From a checkpoint of a small transformer trained on Wikipedia: LayerNorm before each block, attention and MLP in parallel.
Each number is 500 + 25 x the weight over its row's rms, rounded and kept within 0 to 999. Layers, rows and columns count from 0. Numbers have three digits each. The size before them is the row's rms in percent of the matrix's.

# layer 4 MLP down (transposed), 1024x256, rms 0.171, rows 632-837, columns 32-63
090:504504490525528474481503517479437488511482535514526435525497473507523526540527531536494479502511
100:492475489500498550512521500462517514490534521452510468489518476503558509522479542519462494490530
102:492513493514503533538487457533481480482524473515495486498500474524538479537500497521534513505466
103:519526508492539450519492488537480508523516451522487476505463521494526486479539453446491487483504
098:531499519506472503553530478497491470477520512517534506479520523469531452506520496493486498517491
100:496487507529505528500511514464500528529470478527503528491493516511540439474503546471474495543485
086:469507463444481494560487523537514507527467552503494513534494507435519461521531509502497490508544
114:520525503540504505502447506512508486472492527498532491474516518504496505525513501490518500487525
097:485471473532507526517470534590519494509512529469460500521493491521493491561451482505472492523492
109:501480476504523491480539490499505494513532467509490496511490500518479493488505504511493491476471
098:485533479483514530506478457459507494473517473508504497477516492582518534453500526497488524497498
100:480522483528495525488488481499489508466528497464494493442542546482497512467505538467526513527541
103:471426491456466527486488512463502495487546522463491489485556495472473502483512479533491504499539
104:488521539456468464483480492502515534476520476492488485546498540535480489490480479464471512453487
094:487546512537476469470537497502498490540451457477464516485575539467509535519481493492491480491571
098:538522510501477481512473481496508543488493508477505486512529499494508467481520486441519457537481
107:474520502497523524456458540472449512482491503502534497490498525508501478511449496505492495541473
102:528536516485483499469468509469507539537515456461494477520474442549470478504477501472486574529512
092:497517495443547479464498509510514515487463501473528511508540485448476495488457488475561475490508
107:491540454504481508443460497450486505477565513523500495452535528497500485532474481511520514497504
099:494518520481505543491493515530481506446500489486496505499486501451518525472521494508458476514536
099:483539474527478507473499490492503520534490478510503505550468473476459551486511537535482482503468
095:480497499470496511514488482527492459471538499507489486524522458487522499430497448453464494483488
099:501496457496467497509430508496512525495543571498486488510510504526487525531475490525504507482493
101:502531508478506482480499487480500484464485507477483458533533534514466553538492486496546514504520
098:476465515508511507482477490484541491516484504542505523524476516469523510482518437513450482471488
097:488524474484496509505487498539527530510516489519520492461514542455500467490478504522465519498476
100:513466456510507502523469509506515504507480528537499503470497493531480490494475489492500522479510
093:520521501496489512501552506492512482507516438517529491515471499521550490498509537498479500506486
110:505517520487479498474481518514455500540505505492507485528486500490456487452504523518464518480517
087:474541526457507546502554511534502525518524474525467540535486489505492509426466483516511494454486
098:458511478461473525503528428444464493485512513487441496543505502523475476502473556516517471540520
108:515471498488435505490486482514482486518505501501464556459518518487511514478492518515550509510473
099:509542514469511483475510480461482491511532518518517500518542531502448464479498496514476489507508
101:541515528484485489502506499492507493498499481500472485527507495493480505492487478507451488517473
104:510491511506488529495470559531504479481515494473447507504470507473510505519526485484498511452481
093:498486477522516454488523497506482532503478506539469490506503468496481505495500482483511502522520
091:490490503506506481506537483513499519515487486526513518490531504488483523510467462502495478511472
095:512476525491500544474460462474490516453503498498497513505500519529488495536473511490526531525537
103:470532491540472492462479488452476457472467494489517477493490495482494480524481517491508516485519
106:493465509508502509513485444508528519475504495500477504463554496558455479477493473463513475462532
102:508503520498480499484466485477514540510500571506479554480467471537529506515487498525491510525499
111:524475465484525501447483495500557469508494503500457487512527518515473513540492467459467517516488
087:488546498501523487443523495508518482439494505490482488537456473503519472488483463444438534462502
099:506542519473548542507541513504476496464495517487481480525465515498488477510500453522451510481519
095:496540507496529452489506507455470495502548498509521465535505481532518497500500518526463487494482
097:453518498520487510487510466520499510504478514540495530519530512500513525489498506449445503513498
109:528512490508509512512512535443550494459529544481466486531506498465522516486478501443497485524497
093:523478553514527495513508517495496481523497495536482480484471528509496468485467488538513516543553
098:505488513458495547522463508547498520492539509460547489457545477494486504460516490504526443515513
093:494465484484507485532491505469504472532471519520517505507516520534501496537508494495500523495486
101:479473519512490531490457537438523491510495453498505510490522473491490487481491530494461475493476
109:548538528480516511515524522483494517491480514545438508522465517483534497524511504534498491500546
098:491471485515517536506481465481502505523493474500525486517521551527494577447529510515517543520475
102:493455504464533473486472504503560534482505502455483467498480472506503482513551487536508503471500
093:485489502502489519522470492501509484514506460500530520477540466468482508476482511509474518494473
099:533502464486549484510576507498504511521511495485467519501504504444508491492504483487505499507514
102:481486508551465463470452532460548542523498490512529461466479501544486509480454504516435522530497
099:494523478461528486524430487507522474500495517499487510494484530584559483527472518496520501496529
101:526533463537501486554487457497496510502523464537538505461488508529487476487467494466520465535513
104:508464530434463560523535489457449553525456476504493479447531535502515558502531498514513489496521
092:515511522498497479521483489500472453504484480469511508545470492467508550542532521538473472508493
102:488457475508483539457486495506486506491525524484507482532493456517482445502468549492471490522490
098:500464525499511520449502486520523488503461490533504487518518501520470488499531534524534492452457
090:514488503535512451480484486547490517495546488501487536487533573491492484490546478468477515483476
100:498486467511482445490477519482508452501499532510482498482505455497461486527484510509472523495506
101:492538499510485503508487527498531500495484501515486542551543487511498499555511476484498486452490
098:533531521531538532534513474519525531534502490484527500506532534519528494502492506463548468477502
106:495498532479517504530504516456539523510510469475474521510540478550507483508534521498497478514474
097:522479522501501538515500457516478539485514490515524463514507499515484496479482503527482485486477
110:512514525443472486516503500440474467453494476535463483530512522482489467510494456494509537504475
105:536475524522479496489516527490505489448515518467541499518477480491504468496490543525504489523469
107:528482504512486436515501488539462521465508518438504519476497534493466495531533520538488520437479
090:453501447468528500498530494500470463472482459502463508505487506486470542508437501443510489472493
097:562494520450505540490491507499511521527485465537511462514518475513502499495491486507473524530500
096:540523460489504489475490524473524501489491499514512530506508523488485520500527533476473507501482
103:487486505501481538488452475513484520496507486508507480488515456520510549532491507494537503472484
099:511499481480512486561466493512453491513536508495505474527498537516487524469519525492494568512533
092:538491484500525449505501465472508466492464477509460522508469474513498480499490485482466537484533
090:486490447469526494505474506509509479484499497467478521493484501490522530499494538508485481476460
105:520472539481491455452525478525523507497532546526488536536512543480457519523523511494478524552479
103:469508511500540499488503526480525485493491476459502494514494482488527487498494516534499476528506
094:508522496542471467493499500537526510542496514507547489474483530520474488486536477472519512502467
096:495533515506474521505491501480459521489521494492524503492455461502548473484494467513483505511493
102:506552515508492489555471510543504500474484535469474489472464477455477539463473515498521487456491
095:520482487495526553491504500493530493494548499480533502527494490477508485495469509493503481513493
091:498498507480528532489478462503472453503494517519489457461489536503498504458509503487488515496511
084:527519462572516495509566527527523466498471482506471525452514480504489495503530476483504500447502
104:459511487507519468456538487502501493507514474493493479480486446456520495491491477505524485473503
103:443485469539512539529494547512479470514516503433536538477448518504496456502515513544501498490510
104:475521518533481501525487450486495529486542479501515486477452481496532510479474519478480485490477
109:486517530439450500504492513494503491481530537497519555546540527480523503494507500482479518514525
104:474533500451475514438520520529491490488493513448500536510498502501515497492531528477514483472514
098:498489450504494527518524500522492519529510503538504484471494547489502496473504514544559512491505
091:506534503524533547503498534463496524516529505509478495458497469499509509462525530514469539494458
104:468530484477512490515492473514470503460451456540480525494534514516472503538480492508519520514511
097:469504501463483546492505478526460464471514453510508492523523513488486518469514464534491469532501
091:471468480503497458519477479526453503461533494474520536472569539469514515513451520468477525458527
100:507495499490511526480504483501496506492493511477497550446482495483447511484485517496493515477466
104:492459494494501502515483518460480490479518479553501478497486506525488500504558451496506506507482
104:521487556491476493522544497492495504505543487517503495472532521539507492508501472488539527578517
103:518501480465441491476508516501464535551489485466510473520500488485495510554496485473481515549480
099:490494501458477493488472505512516509501548498449515482527507503486459496477512505502508493541486
098:496480478470524514510479517516483496489434503483465516508491461525511501524495472461477447489431
098:456528525508529478474475489497491498447508486510488497503487505493537450487534504534536515496511
104:518502489485535493507499553525527512498494457491501458498485489513482479503507537471505533502446
102:517518491504517425508527487541510544514526478523486560513501518505471494536544509513505456462499
101:511517526487509513491486494489502528481477483525531509487458481468459486475477530507546448482483
100:497509499483477488538469489481481522517531494527521535490472551507524503518546519498493518496460
097:517509482464526475502487482475522498501481437533501524527469513550532557475543528538501506532473
104:533486509516518519453499513477498513488511495558491483503471501555498526535516488491506516515508
093:450500489528512527499546514454486506510544457559516523505502508515497512516475499505464496526559
106:483495475477473517483448525513486483481484568523502500532496528481506470487520516549508526513455
097:507519487538463493451450511535475497506565518522460463488457550533488498522483483447518440497507
101:535474503471487466473502509475458532462543531494484519510452494480497485508507459514465470479507
095:487505477525468515530507505489542486505496475525517480459475492516551460461493463494483520503528
096:500529452491514537475433520498471471501496493534486519517477510506472516492530489510496496481456
114:486496502464503491533515485535514523512460505475485511465509508500503537529533504465469474504489
103:492489499525506482524521505506489491496520487516502471507507496496501519497490482509517509464514
094:467485515503495508505549520555466531528495501489500490521494499500510543482503483517536478502484
093:491536500447505507515444529507555506452502466470491478542508508498458488511477441484497516511517
108:553488555515539513583492486510512481485509507503511515499463528484494516468507481461435466523505
095:503518511513494495523519471538523514523492486509477504481514482478512494515469521507465464499501
096:470492498526532516479480510503463472507525504486512491509466523469494484460532516503518467530461
094:497484518533545537549504511541505506476511516545513502501487518503525491480517516504440462534473
105:504464514465507531464462509485508501478490471495543473504538507517480501489471574510496480518449
099:504492472488468490556461507473518487508483530502526498488497454492448490483458529522499519477507
092:475530500485508451476496503473474449551472517492506529512473486532508502497478537524445530507513
111:503517537514457474517509454504513494515458495497496511503523500501464495461509533463484518508495
099:485471487492492539500536498532509527492562524508503507476520517470453489496517473508442488458500
110:490535553503503501470465462482498512475509512531473529451498496539502435504488453517497504507484
093:494542480452484525518513524503506508518549459470539441513503538490466478489488507510458532494524
098:446505457504503498486534491471482544484476483500523488525495555471527502502462522475518567491499
104:492502499540531514549480534481519457529504502509488532446546498542519494523464495495526477537534
099:499510473488513484532496498487479550504538468468487507485515509552470516476523497515524512472498
106:474493491506516481482462541505516486473495505508476485514489481498518510493472494525498467528499
104:486513495520502499528499544506521466509543522412466502531503518483532524554480497513546515473537
101:502475508566515530475509484520520476513469531484456465518508501528447492539436523502500494489495
095:473462533483525458502486515522469470486534503530547524495538481500529473492524500518549508488495
094:528483540464456469516482527498520494488533497454471481538489504493524504484529478492495485542489
095:488514500513553482484514489509531482534486520513472477515490527498504519520500530492544501523464
096:469486446474501499491483502461498490493486546473498537463486476530502565496512493476459523515531
104:488560476465482471459494462489535476503552459511462550496510475506511508531511518504519452483516
104:505520516496457491519480486464494490514474526520510469516566468490533485494506500507504482485548
100:472499494499473516474517481534435532451514491473469513480530460508518528477538518496471503514503
093:469502504461508499495522512455546506500485485489487462562525439509503525451501471466479486497482
098:494476504492476519462473496489476479515474501474540477462513486516493516527488517504454527498560
115:533513498488526523514494542524526493509524474527528503497464485502475544489524495550429491506502
097:489470485457480530502474465566522516498486471477510523547507470491524484526541520519496515519501
102:514493501502462518518457519496485491480508473473488518553483473526529533470516548509431494503484
109:509517474508514534507521517505463474518568480526504424511485518500506498470509472518452496554487
092:486536504495486557505514476478512501499444488543533476475509504488481510497490541488453548515429
092:490496498502507470506480548515439467491490516514481515490490540497517480528498472499478507517558
104:500504498498519494481500521518511493493493454532425476466478460496562510526502500493438519547553
101:493473516515519483509505485497499547549506496490543529528522515541498486495480504452506513468491
090:520503501491486494533473502498476488509523496496529473496546499518464533532466474469465536505544
108:532483460554495523515471494464456498514489509548530527512520481502486499497521506520508499494498
100:467531554465496532505524465514480517514522512449545468497521481528536450473495554511487490493448
094:473528525482469497481531493517533469484533516483516480510493484523467472490521483462500562483515
095:477516551510470458488492503507539510465516542481503492491484527505505558491507517472503494489528
108:571486510494525476482498521477533500508461556495536471544509537523507484502494478475509538467455
105:524556497479512508539481530532502494473503489507510504534469516509484500531532543492504486536513
110:523477483524515459523497497535519502504514486489442490525466502482506490494505514487479493526476
096:524514516475524543496517518491473522498469501481530540499503508502525468458527542516512469480493
107:505510526451459504493522539469509498456490511537493483495484515466479502458464527528503487486485
097:454480480495518503467500502524499532521508473480510459576494498475506546525530527505480488487518
098:535504456532520470476504528472507452516511512512553496472523468509500488543502523504512455472515
090:523482526518519514474530504500512512494518512460489486518501501503450532468525494492472463507519
089:471528462522562479474507496508531492530479488480471486472507479510475445466446448486464532477528
099:506527503470493486490519505520505496488494454480475524505491498492456462480534525529513480459471
094:436496514495522472495508506487530486499476527478550504506493523511482516487497475485512538520483
101:498463497516531470512531496496480523478538466523497534513512494481483519467518529495468506509469
105:485454501517480495537531484504518497500519503491528482500477515501504494515544449516497564502507
098:495505482478540434495498515491495459524508493515551531492492541478507497487492436519553493482527
106:524485461470461495471519479497527488496479511516480498510507447563471506502503516566502506549491
108:491471505484486507493537514470513536461464522491531452546495498471472471471441562478532499539492
106:474495513484476492512496473489456510525510546499498499488484508496502490475508519500512471533469
107:511483493492487462508526474501551508485480493500482507472525480460487532550508506507456524512535
096:483524535541522487506470509549514567511486464459535488510545525551524503558498494488522456476504
097:519554496487465446515480514511493530480499503546487516512509460475465458464480489514532512475490
090:514481495488489571503519521520440538491489468528509511493532495491470508503542495448496513489473
094:501483566483484485512489483503468533519533529490503498476512551481526489544481509507486471513441
087:499540465483516491427488495476510487514472498563478518463477487493530483490507513497513471504540
109:506471498562531458533495475476500483481467540481503519515512463512463491531515497475482507547485
097:475498467562504528489494524484504535483505529519497537470553499485512478552485508521508481465498
110:524509514490504436495513516465461525517530451521516492464532498556504477476492460507518472520507
108:522506514484508452501481539465476532513476548489481487497511532499489504513538523500491503498521
115:474446485500511481537513483482520497493518543573482524471472465430511512571481467494497468523527
097:523479531496540504485490477527502511497464545508487489504464488499492465532512526479503487499503
102:528496515509503512503507508475498485500508479479485458525540476478469491507511514507421481471512
104:528503505500528530507529523520479479516513517495473495498541479468522512497498516517471512522530
101:504512502482545492487465480525498532518454539528493499512535544495519500495477541522532495481487
101:492477485442438526508529516482506504523506484501478461473496475489479546462559495477483508463471
112:461497508513475474552501497549515470521467482489503498523497502499539476488529521492518522523521
088:512430511522504504512517473508538511547518433475516519514533484546519532500503475509507511521526
089:535497453512504465516502464511579529494510483518507483514501525490499446463512504481497458474454
096:494501499524422530488499476514475559520488512541534492464481478505540485485522509438486520508521
095:507543488464537534503509533505520505525467519497460470502481512515501443467520495496468509514497
092:505538491495503535484502498505470549502459475493526500504502483546491509479521486495503460519507
088:495522508517476536509512489526476518509520515497554537493468536500487510522477505474477506441440
100:502491468528519475536491506438511522479514518520463507541519479514525490501519512503487512475529
088:505473476475470474502499498479540523468518506521497517504475492486498538483482460485496473527516
095:483500498465468501509462446482486539477523519495488507526498520525538483517472517518507501497492
105:486492515521495487493490476489530449525467542504495492479488487525484505530490482538499507504504
085:497526503532541522521486479496490509506477549541468481475489510498520502550488441481459488524512
097:515492504530504554501481469485435490443492505546503534490487478528559483492491531511503520487512
# layer 4 MLP up, 1024x256, rms 0.177, rows 633-837, columns 32-63
104:506516519515522460534486505471512499498488507515491494452525494515492530538505556499507481517522
100:507449498521478496522465494515523494573469435514492489491492510529493492525487481499539472492517
096:486477516510506478566472542515520517521492455495528501500485490500557483428522509544485487465511
092:516493479503505525508475485462493504508476461453465489509506489518513461484464514501502506504525
099:486510459528517561492495510508511517526477520467555513511507489500507465524516475471536509510478
092:511502469537504530477539487481435513483502464528523460503529500513478499520498486498520494489491
087:506524507530511525474467491490486465473493519529516500481484497503507514517485546490519464490493
107:491512507509482504499508505509489539474525551511502494492495545517457498520530486488469478478512
101:449501488500513525512559494524509481496503502512532487539459475538515527483507509469513532524529
100:495512506476491470555477463497488503448493476515531486495493519463485501497508485507500456541511
095:528507510543521482441488509491516493484509507516526515489502497507505474446490500464481472502505
096:479473544540478507503481504503528524524507504484546506449495490520540503455489521491494485505510
104:506510549524495511490461510471548497499494501488516496504459492486489482539489553495524500533524
099:481527458525507488509474464505495457455497500458489520534496479502478475477471477489502564497533
098:509529457521527499542481460483539506484474522499525499480456482456476531544471505509511512476502
102:478571502455487487447509523514483532505504475504480494493487479543516527454523474472510484465461
105:471464473500466507502477495475481483543493532466509473488497469487497462491491532499517488460531
108:473495495517516521522495484486523496479511468529478499503494471589526516501538514466497514520468
113:517536449484450487546486518505515505521487506519495497468506464538488474506500525521484504507542
102:528482531534500479509526503505454514489506469501462490532509514518450521459506461488463517497534
099:507509513472525499491556527527505471540509497472502467427505495498539506516494462494511473501521
093:479485470513479507472436475526470470505543471545477468471480501514506511540495466555441490487503
096:426486509523514478511517494455517485500497458494518529535521519467497557530502495494531540505491
090:548510513520514479527490509490511522519492486485463506458472485524494503509496482507463530507502
098:448481497488479486505505497527487487527486493498484520495500499458519523495451507504508493517501
098:492482529480476576488531471499565503497509520527520469494519486481524478506509491519502515461526
094:500516532482491488464494475494477449532512477490496443487483490472536504486489464470516518488492
104:454483492507482520502475524518519505483506514529495505494518529472497524445487491514459449495507
107:487521510504491547502422481540519538493508512524500487524459524465571474548496506503559492576516
089:509499452526509478505473513491488472503481511478529474481488480533479512525480484536486515525476
100:513509504503506462491512497504498514529467532448529477540518533499486490452513512504480520488476
109:496497526493512495492494460530512494520492511538462515450483472505524456489481489475494525486506
101:481466486532511494506486479521530476493544545504482463529532524522437525488537497507479513516521
106:497471489508544449496489485455491499452482513485473527485514504534484556501477516504518555510496
090:520462493436482538495488547490489497442519479520497473527435493521500483512466531549539481511494
095:536496471511497511468497553503485496552510499495530486481520518504499495521501520481507493475484
090:492471495525497482532461554476499519507490527451516479536502433511500494542491488510489520508531
100:517498495522524514448538519495461496502520517516513502522554513523444519487511458494471459488451
104:513534465463509449481491524516496503521515544506578488549470477514539522490458535480548501485516
105:521521508498523478539509559535548506526516488460447439483553488481503555534483510498557501433495
101:505492466488489479506511511491507503528506538516508491513514529497473500509518518526535530504509
100:523524475520502548515477475507505492527463478475490468538533510525484525514511523547506440519497
098:517510515514511463542457520501473505526521504522514514453496533525490506524470554537537497462510
099:498502514495476544467455482512531503501499479529504504481513538469513488493473471457502505518527
095:486534536536492508551543505535560499516507496482518497573517504509523509539518455497517490492493
102:489497497499532515554523554462471488464485517490512464513477482471484486474501467480514538524508
097:493471531459450561501461482519478482507538466506483501524510511491515481506498474510479483470491
108:496512498546495488514491433513472464518518535528489491490490474482516500520481515467508450480544
091:507486514464535457493522507490520529522504503495456494509507474507535542485529540518523508522482
092:515492489473505522454497493513503493526481490505507527494456504495447467449519499521501480515515
107:508505511470445544489506537542477503490529488488511528544484472505504497532485509553544516522501
105:543519467505542454515437491514547489534489501481498452492539511508500446481514488484513532535465
091:466491489496509465530525502495486504509483488527516506522542536467505523493535478520491491517523
107:512539483502520486544510529503504453500521489473500515477504527515525508488476480535472486470489
095:505495462504550528473498503505482532514531512551539497490463541531493507528540479477511515508511
095:552507482515499488498547522533504447532517500483514498517521517508458508505488509505501503516505
100:517501524516550529464489510495491471496479554517532542546501493517510485524476541503536512502506
095:491499466530512492484491545478481521472552483517508488532504481502505483484476487485483500520482
098:473528472496514458452496495512529523517465508533504503468462460484500516480488532498483507525523
103:494487505473531500477492501530522480492486499494537559462561552500512510503506527504494494508463
095:541490484492503488528551494490516459528493505514511454516479506492464467485509493504514472485480
104:490494516526486491508469494506462535527560539486477458498465531501516481509504510498471485520492
100:554494479529506495512496511530513508504529510459475453487499485484514480516483540490508526453532
094:498475483477500536566512511474506473497475472547501488492476487448473486544483506521486499509495
099:476511518504484524543500474477527496512525503471481483514528467487525513474484518489486472507512
101:486485516505563546487496478518483472505503485485492530501509478479511465522480503563523472495528
098:450527477462520463522505504479473535498480520473466523474507497457496491516524525516511473524516
100:507493504467516557476474545492502514491481503484482524497497496479522501509522523521554489554488
100:511475526484503519520487512511461499513565522513486520526502514484507550509516487476476530497500
093:517495476479476518462485541463510511493462545479518456567501533401489506519506534536530429511483
099:462505474496486471495491531506473513500484465555489543451518447546474511475518556495461490484469
103:532483479525478510531505514486541501486493538501490535476534494509533495508492522510430512467494
101:459549540505456495484488564528509491540504487467544479499503508499513498489484526550496470531495
099:478498522503529475512524481559521491496512491501506500498487524473462487515493477523513478492517
088:519524492485534501515513472534474495466512502542501468489533532455476508473516515478542503517517
102:519518445482523525519489479451517448447554512489506500478512491495522527515499470508505520469527
109:486504545480471511483497519517514548494557486512505502511462515504548465481544489510483519448498
095:512506521481521487503527521529519508473506459471545463521534500515534512499484520497475421478486
097:501517459511496506489461495523515504497493529505521486529476519498486473505517476474541509509518
100:471517463544488499531470518519483451485561508505547501449506487484507466503519524523505514508552
100:503476493524454492526561520467495497539522535480524502537467455447518512466481517528546461447496
100:466508501473502504492519505521478521468524477483505478524536499493480495514475523514515471527518
108:518462507513529458484461536483520465534520490506466481488490547512522522534557483506535485519512
098:496508466500513501525452550514535526537488531506502515486487519508490511473514486547525460518533
098:496509483502469509546494462515475506499469521506492531483520522510440512509489472500503511512502
094:513514439531464512527524478487492533517518471520466505510484519517509520503454506569494460508518
092:520504519481498519492490493499457522512525510517489491532484473485500480514492474515490508556462
097:463509546526477534521498521489484496513504494537504511499496482509474538499477522526522514469487
096:500498477513517416552504488499539511509485465507513486495502508522469531452518516500515479538502
101:493484472486481452514508520463510481486493544499507521501509514533511488505511487514513509500472
101:506488524512491537504492483507498508504498513505513480516487495491503527496489536564483522460459
104:539482507513484514539535463549450516488519489449523476512496503501460478504503457463508513484451
095:559491505547452506523518482506464490506512516526496478497458488526523504505536481516530468531514
095:525502523538491498450548538565472521470529508486519518490499492530489501511531525502582511505513
105:512507506537489507479497518489502529509485460513517501470519485503525486465522471511494507499471
107:513512463530554499510496517501499466498481485486460554474528497537495501482525510446530519485479
101:482514450482515530514539520512481478489443503520487491511480495563500479492493521486520466490496
098:478507520503496469521532515506484499510487515476460502456468492514545483525514518529527487505483
091:467505483519492485529490472518471482497525460503525503460505459548495451507512538487475533480528
096:484463517473530479505493500527493539474507505475510496492421495457507519498511500479497525487543
100:541472482491513547491548475505504526507515497496543463478460457477511509494463510489473541489497
093:507526508527490494463477495519502490509536539491459517441478497513482524497491477528533496494538
091:463553446515510494459489500527471508498515492500503462507473540468432495528495499484490472460487
095:496487467513503472500468536464515479517481533511521569523509491485510500467466498497500520507472
094:441515515497536522485469509541497467442482498507505544507456492512514554486471519499486543491512
101:460516507499522533491457511477537482469479484512523513526477472536511490534514475473518485491529
090:519508487489487502490484524545468477518503515502565446526477482521504526469499520487496489471529
098:505512475491526482489452512553514509500474521479530531479509507539546511492501467458474495457489
108:512467531515523475477502537538450517508500492474558458559499492502522518489468541452544510525483
107:477474500524499513509517502506428502502538510560494515515506458479460527494516507507537524546468
094:526471554474525519481479532488492539494513539459509504513493529492452511530496472516515469509483
101:518468494533491537510540488553514539504526501529542483498510494559485510505528459511536515447507
097:518494539508481503523501505472491495507484505508493549511489514518486512484510513502500490476471
098:530472481500473511477498504503538504514495526510506502486466464538528518514441496496514513472474
095:483478502524563487515558523488485492479525570497475537515539497460506485527486512470474498484500
098:496456506505504483543439505507532493521508504468532503532511505535497490542488508473499475456522
102:523506505457511519516503555516492521540479480504541522517500515543505517532531519513495532497468
099:522531493475514511518489504513436518524505465504512509462466495487494492498506516495503509518477
091:518485493492511494481460497509498461510500497510524502551532518532530508491485479523472462497502
097:504516488531478509507525484457519480520522470543512499504533497520498495496495504520511533445501
102:500514505507503516467496506525477495514491504493469511487456475496492489522461509524498471521478
098:515472485527501487485482471502504490515515485490577497484469503455507481499441492506479502519458
101:482435450510480475507505489493509481464499500544480568486499496505473508480461525538573523506502
106:499483528491512472474482478482505481489494514494477473550521478519450451535471503478506484459497
101:468475501523507471511507479480529474539494465536464483511494517488490487483486477486489498523499
105:494457538475481541485518498488521507508533535470504445515491492499508476488526481488469527493488
108:510491529488481474485513438479525521503509469468475491500475488470563503477526499530535466486509
105:474481530566515467522510482428455493521458517539468507509511529557485497519509531485494449489504
105:479507489525478463509471463442503507485490473497491490506471480498452491507505480514488473500523
104:511477489525505508449498466506527473508523500527477523488486484502470506485476512486524504518479
090:530482475558487470541517479544488515533434464478498508506459484504496502479506501511495480539476
093:542484466528450514490517439510517477536482542491542461538473470501505481497495484530507479457485
105:468506482505486451477499544494474475519472500518459533478499477503459497519503528501494496491514
098:494545472549473491521502513501475483460471487500491480486529483493502485474446519544457463463500
102:471486564479527516499475503527483520486522473516516515486470503542464467478531489488492488476477
089:466540498512506495462522487501497527514531514489498493472454483479544509497552499521516467502489
093:481481512480484497501477477512475499477470470495495440508486494526492522460503463516514512472504
094:488484474517512481484493509508482508521494487496433488455505474460562521513517432523489476495494
092:509525516545563486493486481483506520497485510489523471509526542516544502476501488484517504495508
091:538445485533434468496481531483497500485541483495526519546514478481497518511505513514493503533451
100:538527518495530510497508481429547485553508507499485496476514515501488541530520495526523484500446
099:500511478511491459504522528515494522474500496476492525510472530578509502508502499527513515501514
103:495488512488507511517504495543428501501471516482551513457509457479529503538532526466536516504499
101:459509502506507499488539542493536465488496556517529496487510480523503533492525460476489535515487
099:496530489523502511492497468567498491492555490482512531478483544545479497469529492504544462491555
103:512490516499533508557524500488504486496486498518524512519501469465452481485489526475534524505480
106:540521517470460482480455525464529484560470526492475469470480495484462549467511461522475505505511
098:519482509494534465484509490497485458493501546525469526461483523505493565463515462484474444484491
108:574526485539517490461469496487501487507516464505534483489492480501527513485518499509537483509511
100:472500530505517439534507482483519478480531503500483475519477522489555503544493473459492495515504
102:501484495489461501490468503544462489481461485556501491514508531523490493494548561556499470463490
099:511504508496512520497462500518507483499512481502512508529537456495477486496529529517474491445461
098:497500484502466538489476518524488511556508476527477487534513520544505493495504494570530496473497
098:502502521488491530481468492502519486512571527528532479543525493501489459564476472486502487486486
099:525540497509493493496545539536496529525528483484530526481512517488542537528496496504515479510481
099:514514482515512466520493494509535497472491487516515495477487519489500488530513502510488507470471
090:536470534485495448476466523527495521496507496504528508551528530506460487493490438575502509518490
099:508493466472495528523483508539524546535488481519451505511457535520541467500525500470547514499533
101:475522483489497537536490470482499496516510470481473506520522474455483520494495541497480485510510
097:505503559534524486509466500472515483554524511514464501473510490502540476504474475552505548543489
109:551529522484517510507477517533496477500495502462535521461491516507482467442509499460467538470490
104:520502511537491502507457536515530577495479520547523514455483509480480501474536502479516514511503
096:531485467535502511478509480483494499554493512504533471503487469498514441468468551479471515524543
098:530534529520510537498489523474507484502524486442502470520473439470485501468527453478492516533521
099:495458487472516465528504531533524501502463526494528517506539526535553495460489485518514498477486
099:496479517505472519550537479563502530459479509505492474486476492510512508452501498524489540477444
097:475558458470503538492451496451459519552518502481497486467511528496495467533486509527478539508476
101:527492507484480500489500512503518547459528455511517513539498520487521535494541546527506488498462
098:485545504478505493485518512529512517564522565554523531516479506454533486466527489500521491527487
094:528491491570510489496465501514500533531535489511543535480524519432509483491500490493518499501499
098:493517468529488564491506523461470459477495480556487532525502536536454478500499499496463520487501
102:500526537547486501477475492544563511540508502530475491498518513518511486477530534481451481517519
098:512521478486497450475503496497441493519498465502504494483529498475509584515487490514498506550542
101:490506483502511546489502507475510495522493476516497507524502470542486539502480481520502528499485
100:487508507532541502506513504472514522491495525532535526507502536508466447490516495516538510512480
096:492451483458493537490552484497493466465511541467467496538459483450479515493512475477512508517495
096:458539495477466540475472501523517486491532516505506508501441544480541509484550514480528526504480
101:545483466490498491493512502508463477553529527517487521536491516532517514491518506478493511477483
105:512521512475515467482462491464513477508481536505518500450533511513500510505476520489475541475503
105:497517454517522459509485525507521517500438511464502509502520481545503491516486516508476519520516
095:485450475507485482486510537521481486517491539549491543519492449512488493487501510511511511493537
096:518490526520467472514527470502481519459521502504485523518497499462501511480469555529484529469453
104:501550470535484500516486514469509578512563526546495503506512473499478499490510514473506547551490
103:484505510495538518499525456507502511547492487502470503518518488536512488442487470529484500503504
100:501511430499503475520495519484482514518489491504486478456503494523478481490515483497474498530508
098:473500522525489555506514499513493506493493501532501533480487540468485545467510514489477443498507
097:512481512527504461467494475501461487482526499564485488484455482466434467489485506472494499549498
097:502552476523510516505524499502509457498517538493451486439537499490499516541463527508511528481507
097:482475476458481503525473516547493513533436490487523462512436469464540483490511461494479512499489
095:466518542513490526480513508544501464471493517522520485486496489481514495491525502526496455468514
095:506518486501533505493522523477492486487470502470473512496480492565458516510534507520494492463513
098:465582523491526485484447501490560483480481535493507490449481481478506544498485524490506548496443
105:491544556465503450516527496480445498524486500507490514516467565517515477509523481529486502475490
093:494512501510536489493503444516463479520519551482475495463481520459495487477516561498495492483507
095:454517485477507534508497519527445467508485497473507475516447503519500525546456516498498518495501
102:493489481533531440496509466504476473513495490468491523510487515464505486498508495530501462488562
101:502478462496495456494498493536468506487521491525469523504529475438506484512491508480493463508506
095:496496510497503476532491474490493473475512535485516503532536515475506529506483539518518491500461
096:478507456510533484533507528471551520471475518509514460505507470488524524488499515559498488515528
101:521517489511511531498525500496484482494481477470528523536494531512500527477511498481492522499450
100:512520519481487500497524555520485497545498503531513489519521495518508460499508553512509533502483
105:546507476498499500517502478501490500486545430491514511495486468450453505499466503448486480506504
095:490463443474528503527527456504462495468526475491537501484487453512490478506506500505542488515471
089:471477515515470498528493489527457455505543472512506489497498458443476546486480492527515505469480
094:524490504518522502514511510501507494522508513521474491498481536446539513494468506470492513473502